python train.py --num_hidden_layers=16 --hidden_size=160 --head_dim=64 --intermediate_size=640 --attn_scale=0.125 --tie_word_embeddings=true --init_std_o=0.00731 --init_std_down=0.00327 --lr_mult_qkv=0.7 --lr_mult_o=0.782 --lr_mult_down=1.5 --beta1=0.9 --decay_shape="pow" --max_steps=8054 --dataset="wikipedia_en"
Each number is 500 + 25 x the weight over its row's rms, rounded and kept within 0 to 999. Layers, rows and columns count from 0. Numbers have three digits each. The size before them is the row's rms in percent of the matrix's.

# layer 9 MLP down, 160x640, rms 0.0472, rows 0-34, columns 480-559
102:541495475500487493507498518558517483464488442499502458522449438491477469522474449493509470490505500535506523537502473485509522499506568524520527530507511493509510523471513513482468484500516547450513503523489471485511517491477504500536511496
098:452512482519512466472490496487549522516506502501458511498494455501490490514482511512483456524468468522515475523455514560539503515507414515509486531517478565487504527475472490551506505491475501515511519497516497555510483493500523468503478516
100:418490509513539494493444485466514477489503499472513518489534534519472525510490479469485583461505464476466525502539528522510525472480528541502455473500498531490548550492446547498549496462494476524511489484510498452477479515548483481500470514
101:450478484517462476516535489468463493482508525494498442507549454450523499561498488485484523473527476526515495480484472524484515524502479458487515513521497471496519443549513494526457539509533495509518519496495538498451512504457525476518502491
102:506477480445504493491498517501516500503455498485512500523507505494516531431485517483499480525520500553461493512492499516490475499503525474498521490525507490487499506510505491540505458472471492516465488525460520512535466484508510494503487486
092:518482475468517492508513488524462465485482485503479494550522510495477512521525520465468482490484492530506552466500476557510480520482579494471521512527494503499505473500484477499488518523454489469487479536499493529536444481475489463495495494
102:565516565536525507488513517478474496486469524487515501522495461508491528496504482454440447506486496457521545476498487500505493496515507469504497522514515555493466511527496457469487486518508501515505442512496475467551518480499493488526502481
099:519501505509501471541499512478500511475486511529496521532522504488503494493491570483490521477528486524515507519460541516477494533494465437469535500475513500496529489514474537511499477507514470529538469518508467507529585507504481533492502509
096:539516500498538466480475491500488492516536500555488501516515529450518478488458470479498503470484481459486552518441465508489499501483537469503487450484525500545554534507462537519480503487520528524499517520480527510535520518481485487533499463
110:472487481481499520493476492518510514486524476508510500456526532520539471468500513516483504488507536524502474503506520526497511503496498518497516511539542475499504546464518517504496508504552478494559474475507467499502498469477485516489507559
102:447492486452482502511498514499558498486522518476496501454501493528505484532511510515563484511480461454534453445486525499482471505474517500467501507525531516522516463493482504502520521511476531476525512494533530462481498528520482500467527483
111:495468528494481498503497476524522516503541496496510551502522489484503513510515489514478488540476480479441507529508503459525481483534492491528481528513520524540520477494519493495519504547479496495499483486473477536553497475512494498486509515
104:488520484464475491410511455509494534487485524514460496498530510543530508444521516509531534483467523501520551528517511535491469506515513552479476510505533483494525527532509492462514478497494471491503518521526532426508508514437518515475485530
098:506515480472495523481485519516499510494491459493535504479498478502511475479471477465437513512484484502451520542534472491534521525508485469501513460540526487493507513529429524498473504483471476501463453524496487541515432467486511500471523539
094:500495505498475465495533526477524506533488519452505487520486497489513496504534498478516539488554527520508503510524503508522455546478521466487554463512479481470512468499478536458534470491505474493476468494468505513527515528508482488501524455
106:523502508508526445471511537515483534529479498512473497535436481484507536501512518485499510495514516482515506509520504494490534501517521530539546499488502458506524510490485525497492517541425499480472486485512518468495503520552526424481500509
099:524467502507516506500542458481501486498499524541486508491523480469511510465473509503493543495501476498501512499497496486534467509484493530524561501512532486517485489454497489496489494498553510535512483499463512505504492547467470500498477488
100:502501522532495512482528503530469489486516500501497504492524520520555514513486534458487501504539507494509468527516491475540545489516486500521445495474522510493516503522524507495549427491494488533543476511471487519508526520528483458501484468
102:483488439466485490496469500495540506500500491486525538514522506515521484502527533486459476490522533501451504493492522470500516507541468503492488489521460520499515502526481470509519496541510489502520592519493525525540575535506513513484513504
098:488494494526466467585527527474495507498490511499479497518482454507492518463534529496493518489533499495493510549518487494492540492521475494518460486519482500492473493492487502481442468485445495490486512510504481455485479521487493455482484487
095:482503492467519479479441476539516464474490511503469496511523497480453488509493515515532569524495498468513498526525497481513490494488544459476514487486492517485498531468536492510515468503503539496492534489485483493502471486503490532509516532
100:506450515504567498504448464494454495499484480515472509484520516507509453523486513514495482495534519490515468451495471489477523496516486455486484531464493498525490524476487490523535565518488492503477499472502516529463594473459469518514486496
101:509527489531495532486494477505480518452497509511476474517478486527491493537434501507523530497499481487519473516487489422488493484537514486476472499468498476494497505527513509516452524536560522515475498546490483444484491517506501498509491508
101:478518472502467455513464509515518531476479466510507508467559497510485516463470515504460488487499519487491493499505508513523492464493494501532548452534487503488506459466480512499491510496459485510534511494513506518543456481500518545491502508
096:531503467473478526490492507533455486509449445517470490550499458463525514510504519485489519491512499481533528479491517519510495511472553479493473495489464507512513527501527497479501510467494530466517517513507545508494535473518500499490512505
102:479492509479516524543509474503465522519480510480516516471529432441497501504501497502460488481491510497491514470459524477478493498522448486531544475529511519503501477487534498498532465486523501542528550479468504507491562483485533499504509497
101:544475535494502489502533527482498516544493482519537521445478509496488529514541521471525525519480492467488457430519523470438512520528432549524467539484496490491509531506526525511452477550471511551493515489470506495510550510448507502500525503
095:509526521515469508474492526452534494452507512490486500500479500485493487508535454522521511508487494482492484518519482532493502555515531512514476498478511531528529479491482490507486462500503512480532427530523497498475483488535508476469491472
098:489518420521511476499497465499512512455479500555483511472522528460546493527442462509520519455528533517503503483502477523501506486473546508487486493476457524454496520482465497508473522479489483478502512488537468454521500512481458475484462509
099:537505461519531517467479463519487483525489504532536465500471474524489536491531490513501504487536478492479495492506483500494501482501503505498507477490489450501489470502474504495487522460503488490501535493481505483473492497488496501508504492
099:526504492495504464480521497539456488507550494493510478482520529461514495521499518491483480477459509522507473497501523526508496442515503480503482534492499478486490523549513473515479533519501489457495473495475480506450544473514494519522483496
105:487528523491531511491480502481498506516498523494496548504486532482468462519499484487472462488533480520543481497469510513524472531474535517477510548484475477469515462521507520486533478438453510503500496524490557493450499490486509480510492495
096:483437518489523469500537476546522462508505537475516514504454489518488515541512464502536462507466477457560564502551521493475500513525571485490487480500480476545502502483472511490476479514492468499531501505497477496469506529507503483534503528
102:544527496549515487484513497518526467518511522491535493502478553466524501510527483521453503524459543495473533488503481536497479520499503503496488553477479538513488515518503494516500492482493485522503512514503494486436526472506478469481515500
101:506512516493494535519487498526498538491549520510534486488471504511508508552508497503501496511501490489475507494534500471528525505501514498504515538535530514485475505533508547485500519493531499489520523497497531473527506488571518535540511502